config.toml
norm_eps = 1e-05
qk_norm = false
init = "normal"
grad_clip = 1.0
schedule = "wsd"
batch_tokens = 131072
seq_len = 512
doc_mask = true
train_tokens = 650200000
Each number is 128 + 24 x the weight over its row's rms, rounded and kept within 0 to 255. Layers, rows and columns count from 0. Numbers have three digits each. The size before them is the row's rms in percent of the matrix's.

# up: layer 9 MLP up, 1152x224, rms 0.0465, rows 195-225, columns 0-223
# down: layer 9 MLP down (transposed), 1152x224, rms 0.0464, rows 195-225, columns 0-223
up195 100:106116090127116115134145099133108103113125128128122105098106093133148152130142134111079167170166115131177170089166148098175124099072118161143171133088141135112088149165134110100099138139192125182104125107140125104173140136148144135173115111133134136116102163094148103142145149119134109121110150162120155111153135117115145155143146129112128134137104136090164126154139148111106163117117138132098143144104150159173124140145091173102112123120137107114122109161108154143135153114166171130133090171101150135194177149119148130156153145130140106144117123146155153099134108150124103141134115117133148130116131112107180143107162140129145110143123097120156116115121160125180106107175
down195 105:119148142130147114108115136119118145152092113128131129144109149143144109121094154136143142091131155140088156152132084113138139143147104121118122137103135118169158143164167112106169126109078120156179089137149126127163155107110105134100125133108141117142141148118104156086155141118145100093122104141142138130138101160102170119169125078137120127159157146183119133140085109122137099139130153122066166159182137093099150130132136117129082131158150119105092116113103128138160101149071187146169173084152133108150144121090111129146124131132147157139111124127155149144141133151112074138124139112104111102131146137126133138174152128112128197092141124110168162170145127151114153149132
up196 101:176130098151129131169112132139144134121070142104136158112122158112115109126131077134111150075173142078092141157134087125098123120093129137124116148111094137186147125120106137090121086129109082146102150110122146084140098167107143152127142131136137165138103148104076124107121106127121137112157112111133100123145181157117156173123115142102103106112123144125183146153122167136090162135155161097112116142159084129169116112103098108120141115163121133108095156133126132146089152101136108138083125129107147135130145124103130112143136104156137105123103109170176097153122124167141156141142173111128130108125112127192127097129111130120109143116113125169094112155161102153125155112106
down196 098:146132123083142195105115124102156161152135164083103115095116098116117128132134131118090124145126112141116135061102164153162088134113117131105112139083166135095112149119142124145085174122109115124108145094094108119154142128104069144151120144147154148109116168161113096147149097123115142140093130129113134134154104148099118136169201155112133145183169147138116120128138144163144106108129160115128109128094172151125156148126179110130114141130146089102098107121139119162120132092098127164134158155127138131121141093155138125091104179136161120158112118146087124081140143131116137148138096090099121125133133162108102140118112100136093155092158111117115124112121142134130131134172
up197 095:095129166105091134173110117127067113127121142132129131086126131138133144100083135104113155131101130130119111076129147117089171095117171100149137163150188155165097124118113108135126124088114104108105180101125137101151186136159148118127080119112149131152096138101099128144129128138121114094117121104156145110140121144110150127083135158143125113107108129116141127083164100119126116085124163168124101115123133132137120117168134111112114095116115096152095103117137119071133143120109109113096111145149159108164162088135093108105133123167118129093117110122134094160144129144095090115122132103150095147102095153158133136132147130121126132124158102183097136177127138121138178153081
down197 093:128134123114163090149141105133135156143118141155113116117150088148123115120164123123153095133146123144153138141132119099111082134082106111113130127118094091130151093072113115168120125126143113076122132189127139128133094107127120135108135132120126106149140117118137120097141133082090107103119106111204117110105111077120095106107111105142138131132129126149115103137141119119140117131140141132106164160121158132145137152082120115098174143122128103136171163117078132196136119134169115174193143128157068066097117114160135152154132118134116142117086100134114154131138123122141137103129147133111178116104187122084156105172137123137162103111127139111143108121161140141123112086138
up198 104:114155168124135084104087112089140148128131111169123120117154118144094144083150163111099145135115122108129095157088120160143148138125094106125151139155130209116112083082106138110119113115091120099120117098160134116137107138087118112143165126117147126117122133114065149122131087135092097117122138115147136129114150127120162116095104145088191138161123133098124119136095137135081084138142153123094160124095145157110122115118153146143099127146119099088151150071127109103128148142132152090148148141115133125098141102126116145152152171127125108131123151106133091110157159114110132148125149135142154158176125135129125181113111167155120105152123093127077161125113140165149125089092
down198 093:142146137128082134112159121129124083173104124127130181138091139107101115093119151151169158118129131102117162070147066110109061128117148108092146140134115132129177099140136119115135076084128167122091109159130108166127134100166135132136143107130133100113095128114108105127133124133096161106102112121140115149105173154087110102122140175174130137150140119176135083103120125115143153178137141093113126130152117158137084183123124155169090107127142108134110124135120091158095161124121165143165136135117095111102144124104132126124090107122143138157120082097107135107118146116098133134121124124123115124155166108115104155140090140150135113177117135108123130140106117137138135075147
up199 089:126118099119124070120161187104109143118142120134092084159149134151114120148130151093169140145174169136106148144142081122133125107130124152150154134127138131149116132158120140111165101124125146093102117125119128125116151132119152185112119126125127099134153101092142121103157155120111113101166131097152108140149113117132131144104135147086128093116093152108162151107101152135154115135092093119131120109155120140145135137135146153123121101117138144115136150101088129121141126153176104120136123108119151090142138171122069152123137102131071110123077082153214068106130144126143135088117146119136087126118108123125160071097100148151123128135055141167142122109144102135120112132124
down199 091:120119123140124150113136109153146115121149092148167125093135106130160162121130117148099140120103108098111077131140158161147106149113151112121122164132095118155125138131122102143121103109157125126110133126159098153129082107158137163164145106146100140142110141166131094130129128135191094069132123157081117134099137161119157129118172111156137113175138143127131117129139126150143119101140155151156139092108164124094120110071132099130139162116106121133079073175144110113135135122112144146116121138122132168121184175140148167133112142121132124124127153129108151118093146170127140100144140153089090146104137075082078196101100110155143123137178114120151143155153157121118114137153
up200 087:113103138158184144137114095141137112087115127116120114141144132102108120112095111109136150125103105106112144129122146131146114112156159096134089131144175135121114086110104115103172128093129109129139113132097106061150123129150111104114105154082097139118167098138121153108111137156133078115114132120152122092091108084131082125129130117100112110120099125132147138181095101121124110098121130121131105096149132113088161114098149129097155094108103111107090144174126141125125127097087168152132122150133084174148159156150101101126138072117116104088111129103100142115124128115112156129108129151144119133102174152120186148157118145145159155146146117148102146196131148179104155111134
down200 098:150112100120146133110116140176114125171117133090137119151119174124116154128132135107115179118066110087125109141149110142143104089094074139132130137113120200133125129117124123142128131110120147141142092120147159140128100122129116130117145133109127134155203133130126121142102145127124098157102154135133103118091126131114118109124151105106082121082135142117153145172117127091073130138084103139140100155158166123151153109084153154133141115128118134154118152107142121139142131091094112150145107073140161117103156168149158152165163137125126089123157137144101146127127182136145144101138100119125181137100161150074113111121109128165122157167157083089126159154094158127123143130140
up201 105:143175144108092099140118141169105129152144152123097153110153128135150108117122118112168138120089121098146120142086100116148098147113150151154099114162158108131125096149129137117112140135129091115130102139114109154119137134120113122126118122133134116114093100101083184145107127150157134141161142140112150133133113095113080117135108112140091121103136103110132161143126100159134109162130101109126108118095105148167134152139085120097093125106121174081123125144111148181168078123135160148141138117114154136120115123138085155109152111128105088093136169098100160120166118155124096058123075135135104133112097075092124123130086159102147102136130143132117095129087121117157081066117
down201 105:145134158103140123121115167142145128161132114114120136148156119159092128128106199103151156095120111135127125131147132134165071130118153160110106133151098077109142151094133173134144143118101157102106141141146163147156172103124117129156115096110134119151135108123124127164095127123147132157168188089131105129117133103086112178105119148124139132124099150102151148134119121124169128121105100123161144120154140100140114091116145170093124097118147158141166105168104203134115098115120153134145096136085121138085145145131156162126104119141105151105098075142116079095093110073146137124125125128142143137101139091128150127116109095115157124131086142122124110102150135180140146158108
up202 101:130109155150096177113100143120081123169130167109131126121120148152132095180118110145124141182131114110129149148102088101175133141119130119144108119107177124135115126145116096148074164144142160119121155140140129136147176107117128143080107110113162158143101151154096144139117096090126154113118178142161108111102110120142108151147069110115170107147087095117157167104131105127140106112123148147092157128114129094093115078117174138143109126102156160121149139137105126109145139122127119142114126132084133172088081127084124100104110119142140170113124175122143169125131116128140104145156127147143163155089109114085102111139129132141134084140123123158131138127102183157139145139119
down202 103:136148139173110117127103157127120090135093111102164146149141110142097121082148148095112094115144123199117129099153105101130116109138145152117110078157152164066138114122140144138108108092128159109166125121180169159151108102117129116168104137079148126130122111124190154167151125117097136119114107095158134142082130103148110150126063082097149161122126122143112159092101103129129127136127133110129142123171133130137109088142127127158099114096170105155095135152097127127091169130115122142121127107117153127117144162094146138178116136121154121119100115132100127107117106100146132140149115118134164096146146112086123075115156125102130107129101146132125108130099107104171140133166
up203 097:114113168110133094095161107090148120098099136103135133130145116128163145138099166146109129118086148112110103124135175131119107120127148148139098083165130123115092145129171166124122141140111165136086128146128133179075143103158177090137100123137123108158149114145136107101128076106122125092135104081091115149178113140130138147144122158148160158130123109122139175124151134101136079106101136153146149154076141099106123099117139091125136176077148158180089163121142114120117090152136114143150115103086144144143136116125144121117123108103100112112132137129123125184129147145126131095096154132162107109125136180129143127104105139132142144139146116165090121090118098159084113122145
down203 094:158111119122098120126095113104124127128145113154174124156131151107102139157137099116164094127152118147133121123099100098106149113158124146153175116084121096107116149168107123145113094133125104141181116152121146108151106152125112145146130122060126171090132158118167133089162157122080143154144127163096141116138099131126184115161118161128144129161152102119141141125143158116142130146127147113137137144133097110120136160126118126186142117095114123141147132147123158109138098129158131152137115084159145087170151149118126157097111147173139185161138069125153121093126116156095087117145133113141119110097133095130161117083143077107088105153146134159172149137164142158136137105136
up204 104:148130110162135087111121141118134143144112148121133158081106120102119117161094127136118169122129157162093132125139129144154152078080139165109150122133107113126144112116092119105121133105164139104139109143137083095100127085142082167104087095103113110139182096146105132094092047083147112132096130096132138130089115110090115115116117132128132130110121151114106065125133126125147109125145160112132130139105102100125138076090114143117137098127114044138097147117142162170126153117154128102136129110098139133113107124130122128135139142137100142073128196112134132141137152122139144109151145095121128124115115106115117147155151162159101121103096120092120127130081108135161101151101
down204 090:103146075067146113091121129089165113140145125111136113143097173127122111155108153125102104128137144133130116092102114144142138155133148088128157108151164083170148100114121131160134104071134187155137125142120116148152133113122111128112095107075106121111108097133156149098184115106159128146131157128139088166084127131149136153116140127135101091135124093123146113112097100111178147135138110110112099118130136170119137094147073115162097143102109097113123150120128121102117156155167092143106092143116141167135135160114104146132114124118148119116195157143160124128173129138117122131149075136107108164136124112103138092154105114131140144120101142161137069150137112130111131089128
up205 106:097116139108117108154135136166144139173140142144152123144178170129091137110097158142142105125152145133118150181079113139109122128137115115133170133122096150150127190138102131089121119140117158157163144174140097101133145136144134132134104088191130115144108129124155104114129113160130160116134135145111165119133142140110096118142127103136129082121101170142105138081123159088126176119132111089133134125099140148104140154110102131129090155194159129131100123155116131096129156148129123116159128090188140101146124164102099159121134113142145126169133156139089138174111116092155105170134095143088128130143140147121187103107097075128120144087135123103124113108133141116117150160132
down205 110:138211113108118148170088138153145131130167124125107082131144151071155134168148097128097130155108145145135173140167135107143115124149113078114139145103153112104180135147129125162131117101125135096125143098161129103125148196114113140160131153128128107150137100113127116120148119121118114112068124158166113152141145162077129166079145092109142135125129184141137169141148160112107171128185127081125143109105105175138124128134116134131131136181154126111120109152130139116129103132115142100105147151142126137172089114132110091089137117159106161114132133097118142156126108117147114136096130133139136128107123082140138084158145125104123102111125127163121087115168119130113146112121
up206 096:101077116118158132137104148119111130150139117147110139101110148124100100110128175090116106129157128098108139162133139146123087126152113135139128065115130116108131108106131164099114154105131097132132133142129092146126096159126131125127130154092125122139135173140104159135171157108125133121170140131104148136148137162107152109118119138140091158065134205133128122164134136137152127118103113151097120127135097133141115110138131138100102162102132170143139148068136124132117081117153169106083079154149165146143117143140105126127087070137145126085142130106131120165127152126142136137105139179096120114151128156107152085132138087145101126139080124149127094146059151184119153125105
down206 102:161112126118149134115078103131104117158155147081134087177102095113131129138140151117150159176133111132106144115067134128089144149150122122163131119126121157133117138114135109138117092130110135157146177138105154157138096127082095139121133134155163136132091086123070134121114127169144150122115158125097156094126130155138149165104087155149165148126128169114089114131106118142151146129162140155108116127095140124156135138102157158137156140129164122148182140145073098094103132133134152145171168084099129107121100118155083109156091108117112121134109128122138179123132130110099141132164132156129125120144188124150092164105129105142119108131151087137097165108155095155129123144124
up207 099:103127125148158124094104148135143133096131143100114118182152117162127155153149117123141125131132134123127086185157105135148122108104119117172140169140118124140139097100098126131165130163153110123122135114130131143098096100112082127133140089129128148114076110150167125145154141058122142143104134084129118102112151148155158133127122132147133095132136107107138121125162109146107104121167160082124132136073156141124187069109150163163110096158096128126113143150101142163095084119112081114106102123108096159116151134123129126129121141133081114116149148125077119125158102166143167129146127109155168146189114113114118117081133095137151141129137140115111114103094154126151170087122
down207 102:150133120118136091119137122092133112153112160142087134119118152109168128185125089135134115155141105124156148079087138090116102136176138057134116126118129172150111105162178121170124096147107131122121102117143116098087115156133119187086104093097150102112111121127082107128101104100110064139128130130162108098088140105120158115157128118135112119095060105148157132101105128100087131094101085162156140112132121163113117156115128132108167142103164133141149126154116117156135160103127127175141131155098110135125141134156123137123118115132145149125153151139142147084127117134107108167150108127121115152130134146130095094122153120162082145101154139109101134145101104115113153105138
up208 094:128114136114150132155141121107076170134139138155141151101124146104105113090163102088152140164095132105161163134119147129137210138137151124083145132138112107145104125124125130147124159101177137094113130129130121106150152100177129108145130152117127131171123110142132081096157109148154118122133111128097175118114105115119063115119149124079118121134137103152175129138134124138120165115146105147133137120163102099148126145134108126119148127138137149166142143165138141082082066095144162117171086077120121167120124128146141156132152095117125112133155129192122131123118115163154118093121158169075145135108099144124168112132117164142129167106107131106096152108160121126108130118114
down208 091:120124120166105160127151161134163095138124103128114111134138118167136136143084140171167141115162148142089116106158164123165112110139132133141164162112108140101154122106119078110153130142158085140108142134134124130107156157103106132130146133099144126115145157119147136107147127109096120146119162103162124100113167151143153104148141147209110143148135134115108113072129136109129094136109161082128122077098133142123136143113124129079130151131114115063110113137111114174141180098117143108116096138100123080155145144087116132117126189134160145139143094120094146105103115097121159108116112099141141137152131171120107168114115160162099115147125129171154154096094115138152174121118
up209 099:095144143105099135147128155059148140088165112130127108132130123168137068116104111166189141115103135078101117117092097099137125115085114102128126130156160166129132125086093111093147117133123090111154121109127140185070126173176106172103130136124115112118131145153143108127140188160082100150089116128107122148119143144143123155134086100112157091109128129103112118099140148146134139130155141117151107149134118174154110117115125126090171152112088115126159150110116145157156115122142136128115128130089144131114109152103103112123111090118077130130137136147166121115117070108125095148139141129128150122157132117129088105110107107135119104143128086175138150120136093133165137123131
down209 103:108108129123132137099133108146084104128128107122095149133161117133096120158132143126093136154098146126144148097159124136104104128116163106127135155101104127116128133124102098144189118109102159076150105149154127159115173152129109099156111124120125137134119147116133133076138158064162123118148109143118103123098111115126114146151156123137155190112126144164102099126133079158110106143137152100143152103164094099126122102087141209132135151132117111085090135124121165100137126097176114108154157112100103142102106159125147114079124114142140129142113103110130129156138165158195119139119154118139150128144112094143154085092146108139111178139121108134103115132104167159164115124157
up210 095:077120128173089122112147146125089123174130151117153092106115126126125131125144133126138131202108118141117154097116165160108124132132102139133154108099168080146108128127096140136148154174150143094158101101149149157133103131149112099106074089135117125151112125112137116104158079121108126151083150143186066125132128123171106150108138133118120079134074104125128166137130128135156193123126115119115091146154171088123133171129098092146135125087103137139150109125107123129160137108102124120134136116137142160122146131162141114121135114114113132133128129106182127133163112151168123082140102201126124136148135142117096127125121113115131076131145150089111135116123107138141143103159
down210 102:158109129106159116123131089147155106089109112176138121117108143150075138143132151159114124101195157106138125126181084150147117109150121134145138125119145174139127108138144123141117104117151144110087127092170117137173100142126124139172145099163137179120109114156150100141126161141117148106105175134115163112142117108109150088163043131138174128167154156114124112131142106114121120152112088076137182125108131162133126110123134146116105140138113137155126101167126151107115092083103132120138133123144116162112109105133147146116122155115163145150108181134082149117110128099172101159120139135104120127094169134109153118097114120100125153106100133146145154121130158148141153157121
up211 086:120122102052105153126138134126142101124134122137137185145149132076111166124115117075112174166136159109121109159111125122086135127133091148130144129131111140082149154127087105126090153120133186179118135112146136164129154112101149122120165169114114128137111137156112155113116130117148170091105129150123145135145119098142146158089109141134141136106120129131152145116087154078098126148152160100130138118169175147128147151118111137122101136103140138133124142143148115102161114107095093132094132123176153118141152146161097142117099127150076142129103115119189131090141130129150120099125143142116157179165174081132138160112149124158110140133117107129136154125122113136155146078177
down211 097:091094166178126129119118129126111147119118130123120096096110149159148111136149130177122111087128090158136125118152141167147148148129146101132125134127170124156102133133185162153172084133117076112168126147122103067123118147130087096165092113135131125139126133095116082115172116144117118182147118113115106122142129167095106114163131133115110137162133105120094125133183121122134151114123085108131154130074118143137122135127159129101148135140121117107112106111122124145129105150158152104148152138079141133083116137099134109120165084099176135149143135156081107134142094120114153147115152117135083121119077168135096102111120146105136102151174165148136084133144150122109108135093
up212 096:085132121136067134140122182103097163132101105091149137137150092111067085143105084152085144118109116093124125142141133111103166123110112115151156118142149115114096110086123091138137155118150190158114121125122125081135139096131137131123117123110153109132106131114127105118104077128128120089105115156181161148142105097093106145119136144124179094124129143110137132124066121138141098130081118167134100104120188129129140182124153121142092130116132157128118094100122164135105136117121096149108128103112168132106103126135129096130115094103105102095120140169146117131154145141142169124119139155141134124132111163131131073134165096112150124167108105163125114131112105101109120148094
down212 097:147122117137158118124090135114104080175128144183105135149148164159132128118135128106110093101120107148092106123135103152141133109109145161121124140114116136165129154114130152088129109107121130146148157157120162116138125133055121138139132098106111127108106135122128106143103133139133121128144171101100145137139169127089139075121074156118125123124118142134132112128153105112113124137103149096137135169121074142113169101106132136115122089133178139113113155112122098121128105162157148120153161127149166159125161128087129134157130109134127099196124140110121148154105076121164088075087160136104071124101149115154093157132083113134120151104126169108158080124167146132107154095135
up213 100:121144155126120148125106112128145177110083186118128135080117089138122104112117111109111102153130109127153145132118192143145100120100093098163189126107103109143119129130175115087100126138118131154119132115182132104152102160115122142127106145093073121101044122135099128069130123135111129139152159128158082151119132135127123154118108123117134108070115135112155103134113113143153107101124100146130141130130088122155122145138150123130114157099102149134154131133103131103148170112176102128165068150118112128145152134155104165148105126083162129101119131151156127118123090198098136148104116102107088102126120131146129117143165108112120104147147109114125128108098122126147118133143
down213 098:118134111115124168150084129148157136127166126138112123133161157128149136105163182160163159092115123131149101105119077114156108105112112126174111128075159126080135065144134126109148125107135100155147121127104100157104147102130118131142139131129145128146150150114139126133130100116097148149084183125110157120135094150133091117134116177140135138149140139124108121125097092119125102132102131133144088151137150158109155126137082154150135122134136099153109094127104109145140112121127109158133130115131164177074123111147134112093122113198131127149172116078161161113122149114152132118157151100133116097148172097133135095069100122150114115076101069111094119159133120154142116121136
up214 092:096097151145094190128140129123131130079143090119139115138094092150134078152152135123128124107112172132119106111127120153148152140139117145146128147109147102130113111139171104127137121115147111139163124142146141144132137116122132105113154089110173128122142140130156096080143141075102098137122111165161167099172143176140144147128171135138145106105125098114156150146145080140142133138155129118139101099089133095121129197141150123149075172125105127140088167125136154178125143158157091147132115141153099149090130162142112110141104167104098149135123122132164161147172139089146126124131163133114140129145126128104094169141178133145138125152113119148178135123160104139150120180153
down214 096:107138072107100083088109170171148153097097148129083096091174148140142151106106106131091127152123133146130141105122147124126083113088147153133133105125145136104168126162120085124136150097156138125144143120157123130135120118139106081124124119139125106151121147106152194190109141131173114113135163156118137142098130101132108127147131154130131149098154133128146138111128185147096108162133130129138155193161133122158134065132154137152144139143162146093086116101112117108121122140133131169145118082122116142146116120098130132084166126105157103103111154143136118101093117133108096078141123101167138111104189126129140126107178098096149118105120106112122136125108132112110140135120
up215 100:152105145134117116121135135135115171127155126139118155169133101165108177134166172136146166119122107083106122150178133159096146146160126147116150112129103131129139107134102114127107123131134167124118065075091124098088068096127125085153108170136150138134099128131121137123109133157139129117128103113097145066078151120153163163146102130111112115106110098120127099125115091114102163132101130181118149145141102134130116125131162115106146116116123145141104092126079095154136116106143102154074130126165149124082112162150109131106106099141097115159133108109103092131121135190121149103143126144138136160179103129111131127185117131108102133127124148122140147106117095112162138093127
down215 095:138168148133104169121104121096130115136125167099140103113155175128127115102116128129112111143115097151137153126110135101137112112150103127136113155162154096104160112138138096136120114125095153110129154146129105093126098134164119116091131110123121141141144117169134148109136099132154163166181120142127126111120147086128137139115167136132137150094120167114149143161099092121105106082128102135107117139148109137119095116114083099134109162146132119132116199156166168159151093141123122095088111155117134118184130095162175076142130164137124129086081147108106149150151141124104087151126118143092084152116102137127155118162138155093173164106150103095096092163139134137129168125097
up216 104:141150112153123108111118142163173103139119129069095102089147117121139114129157150094154149161123181106143105121100125151140119140159101124141115111165171159123158080122120138121154089099141123093189106065121122132113148119132112146131134154159158127135125091096169130118128121122135148121146175142096136101129160084112114105118120140106118115144093137156125116133115098109143167116110117159134112121135148087099161148166131172110163138121137109112138129112104074128128102127147091137091117139121112154090162176153115137115126100107112115121107124112166123129145087129089161146116114106127149129109106131127168163129126178140080156103111121124106118178156063153160122139115
down216 106:162115126137110095113090148155084163166130135134085135096114125126137119105139132134109146061115118161096126175070119120152129118096108124149128144171107129092125171136125149140176077142127118174161082136126136118121123140086095190116141118189117111134104156131105136110183101103138152105165151150155133137156137145128116132122117164147078166149140154147119156137124149136132153085156136180119115125131174142159116174132105121120136144191137105110096108115084132128113146134107112137120117149101126121081160148114103123138135132148157132152087135158130108113105125132146138105155085133163102154155115134163108120143095122095145130148126120117099122109143105145135121135140
up217 094:112153116088154151137158141147148116146145176129122121142140152136155175120096151135167136107142105158092163100156140143099158117102112113134125124121148122140128087118134125154117156120139117102128110141176086164121112129167161124082122060113111107108160126127120097152114121077121145152123140146081153086115151136109140107124159114103144115159072118137105108117112168123124094076100123135067133137151119100086095137104154152145131195108139118136124113140131126137143116106108110097130115066095105123138121134135112142112123083101126099104079115146156141090141085118135115126156115167113115149082122166142154148130166118113118150130127110162144099125106166113141129113171
down217 094:137128106173144096123139108132131119081168110145083156159103126119117162128109188127170119123175120080121092145131107107158131135140154102201153132121136094123101162084116143139115125131139141117110117116092154095115151143127114112130163113098139135140131151103140127145151131153122131086127144133142164116164085113139158158107125124163110135126173114160168133104117147136149096144160173092148126118115120088129133139143109123137093155129116158144151132160117146103135173133139086117144145122119118116123066121177121124127068121190151144155110130136098152170134171112133126104146146114126126115161173130148129099158140146148149114093085091149109137093121149123104105119098
up218 111:085097149134140159161095138108101138162135157124111137154146119129146121134089108116100133140136101122123143139134083177153103114136101131097108177172115116172168150126145142121172071125134126090164147136135095100121126152064115134082129139113130089091173102091143109147100130130148116183134142152131154154138156143105136144126181094098140122182128117120161148143128113189114180115096126099109147115103111141122120132153138100107140073130140143116084067157125141098126137143138127113106145117092148124100097125077129115081158155140147129123129137129141112138132134157137098128144119124130130159122096150139149071125128136099124139114114152105122127141133080115153145119123
down218 109:158109134141112107126132130144133119105170141108146131117121143119121169149200165122117129178113129120123100134089146123085133116127101140128139139143118110149121122120104139122113081138112124120168142114133106073111067140066091147111146123110117142122113153142126170085152115114180100109162133154134110125141130110114162102107155116141095140159140108140149127120136117102131106130130119175150133165123129173154084163140148133121138113128112120082089111167130133148157136124131157121180090090111154110136105108127091147116126108163139123133143176107174106149124186093108169122180141123100105137144153125127138158118133131145129086093148099132174166141108088146115119108176
up219 106:099103149160093090173128167174125090188140102142154106087150120120106096078135133142118094124111099106072083156099133137088131143113121147128145137124128125115119101119083116134108138153116103136125146108099096144094085156140107108134125171112076130132105126101157152133164098113144120163128134138112148105163119111110154099140115121166160111110113127100157111078137118140128121169102108115097149127079113107147110100148132110104163099145097148087095096132124184069142133166127106136122119137111123123121123114124146126163113094121083125116088144147144124093147145131075115132103126122131115139092136138087091101139113104136168110148139138116101104136122119100161107152124
down219 102:093122152135140128047121116104153126155123155152123103146202122133117101160139129135082118141133128125122133147161115145110114136139085136137113104104103131136076094124106142135137112123124135196109115105112172191112114104121134174099141139119116159138123120118112113138093118123132126132117162077136117135104115099100149111130100114136109107117094161175107098148110132088168130072131170168107124144117134129154171136135080116149134129119096145107097167150111108152105145109131107171095182084148122100158165146127095127128089084099129121120135145115123135120091150143103106150116130162160162172128138153138134094117120144149120107124125130148141152123156162156123150106120
up220 100:151107143156142095132129101095102136120094104152125133140159159108099143116171128131166095119168093150135137144090088121137135106163110103097113088129116139129131137160084137141116141144139166182136118104145115087121089091099142083114145192112132137144134114124149138089128108111160118126122117079113124154071119096101095134099124101091095137098146153108142102117107137141144144105135127080133080105139151126169072144169161121142117105104144158143107197119150126173174116131112120121176161101130110126133114119109134111107130164146159104132137119110087125092131111154113130116162114131107125141113147134132118145159141102159122093116109098138114107112122178103106112105120
down220 101:143098123118160110144138132129148132130165126179101134136078150091157124142098111158128170144141106144134110120143170164136172106120104130125145145151102155140074113111121204142134109121117141123172149128138135122125117169104113148142122153124113077146115138098163150134107152149132116127166093099146118099139102105111128146120152120107147088101112129128093132129171131097100124125083128167140096126123101179119110147055121115076121115151114068146170102156154130142132138141106133148153162134106138095157129143144098120142119134170096159122098120128104135193112148132090099137129067119150137118150133164136145096150149112169104124127160136144151143105148126123116113124141
up221 098:108113124141115100150143151134106121119139120091124189127119116145144102126133136078106139117110160161174169115130141122188105122127099179156118180129123151133173175176130138163079148158140133104104107104143165113106095155116123093086187144140140136128111152147111131086142129115142119099110133111148139133129124120125118145163128159095108125125104119161161132126144150133133112128163124123128121140147139119150145116127109137161173134078166144102120142132085115167097106138110130108075140154084121161094114108134128133149132111160128131109114140095141143126130106127125146091108089158205169132142208110124135117114131171108113104169133145139142148109134119144123118138098
down221 094:142134112125118146134129135100177151120114152181140100108113133111144147130099132140140130110115143156093104112151125088093181113155128136081119106086148085149132139137129126104158115125118171083164154150115111100099135105105168124159060141133115122102098132108162103115098102183134088149109161145121129139169113123128111160132100134096083124116112157104087120121115083155141108143111117098100129110106176180157092174132138122136110111104132131089106115139135094091147112126131102110119153160140113136122096146105112148120094150140140155111160140134098136161087134142105121143128110157089095121112087164137118109151169116118122169129088115112094106133150086163110125126126
up222 101:105144165116149109129159136126115155117139135139179162118096146135135104085150130094139157136163172191186124093156167116145128097072126140162148139174108156138150120133110108111127093187128130117132127144161135167106138136152121159134128103134139155169108150121149142128110167140145209125155119142135137148149143135133112153172131133139122156169128109120137122127107141131163115150139102171105099133117165113145128147188189137164137146100113119160123149127124123121111090123172171119150127116123150171142104122125143120131097116135165096140118143113149130150104129147135181144140164138201148157180156128123118125128126125174125115130118140129127130121165134128149136120139
down222 087:114150119127127110099132173112142091127117133123120131151142096138173137129081120119105073129168086137151142134105098115163076114172130127136100099144158094094147116135105103136178151157133105143150119109103102117116108131137188153082144134083094126121167095120121168133127128116147114156131112142132122140101133158150145131149159159061121122114125155119140122075113127142153134134161145117102109118126120130130120131101138087125112141136157140115166127186164118145122163128143117143116117142091084103159121155151123102137126121154120131077131173152121143107099176133083130158122100164149136129132127179143136148138103155109148173125093128177128109137144179179128127102109
up223 105:100153139123061158099111101103101172115090074107122131103123130087129147180110147127076116147182123103127139147106163109141119135116140086126130114116102127134110131162171139100128155123125131144093181171136107165145106120107132114146140124161100131152116120131146130140137090151136106141151118128144159151132145144131130127078167080111156131119094146113165120110079174082131152108140091128138116115155123100164138143109124121176128151095127121134115152097140157137100149108142117144114108057108132094127153152123128096123161117175155138101200113153099124102132126142127142116130148154119102160113140108137123131151121112119147108099129123159102159102093114114127097102157
down223 104:112145146168131133113133132148151111140111146113127163051113156110120084113125113098102156108123162109099119123125129132069130135133127169074150094109154144119145129129106115150128092090143146124081153138122140096132146153117108105126138154125139114116085121157109161151126181092151133083165126135143152120154158146129160159150107147159116134126122155115150140137094119127145119138134107121139144082119127130156122113108130117147142117103149124137144083087139086146129065140148126148147120119140139142153149078145141110114131166112094098211132121165114151127111101127129113106156103169134115116119117175132130085110111113111075178150101136092150158125074144098135127160132
up224 114:156081115129110102112131140162117126107143168098126162119181139081100159101171104077150144124087114111107145096139113166125127129103153135137120122141107125068103128158110122108116094094130074127105105206138110104133133134137125155137114117128133147128153125085109108071114120131124117153134103168135122079119116134130119143146146114166127121149067127121113124164127083133207101138097121098145138142136127133137106129160119142120105079088129155112101131133116108146122153154160092153154101126108140141137142101092131112138084151116117124096113117106124147147141128182103158139077152154135084103100085091127126112158140109141151145124128131099113102123131109120118127109139
down224 115:130146125149114099139117132119137117104173117112111133160129125117136120112148092100122107119126088100106119125138129170121137181128120099115083143125133165115087091122127172147107120120123100103103129158145146167083109169129130124082134104109104145151174160067106111109163132144125126136186169168168147078093097093191114141155129107158122116108137122143075122134109119140148135137098157114145124159170164098119126132134110112154151160102123163131138100133114114140083080161157091162125157152116114108145126141101127120108096126107117157143159067130148126151145119142104129148106123145137147133093110116160114103134117119175136103128131129126132097113123139133076170090131
up225 106:108147105106157114097148109100121140148071164129108124120134120171119189117188133091115168105148134173154104088144141159085137093094124126120090129100134146130090161150145149135140108154100175120124100103130135115120124149114155133148110095098127157113103147107137098139121134092107131128141130098085160155099119124137105139130168123046128171102127134135139109130114085134155129125119125124129129119121119128128147147137095147119140099128128100161135167116090136132158151110134096169129142093103126045164144126129174151139120095129078103139126133166107112110115140138113134108114095157120093139157113116086108130153151092138143104100125111165147165117147137120092126113141
down225 112:171106091125105176106156109136139146140149092142173167070127141157131103117135109130113123146119102121143172085114141115116088139164083107153168130124135165158126123101109142145122187117095098135148142136118090091123106156132114127178150115134143130092148147129122113142115117108155133105176142104098173157137134131104071124123145101151133079128154126142113145124126158143109103090153178129097138127122117142103139144144106142115105121122167121123153134153121153096111138092123117101115150132081144110111156130172083114165130142140105101130151191151159134109114156153138120159105117140125107114125106100132111144162098146128130136139182131160089145150106165111100143179136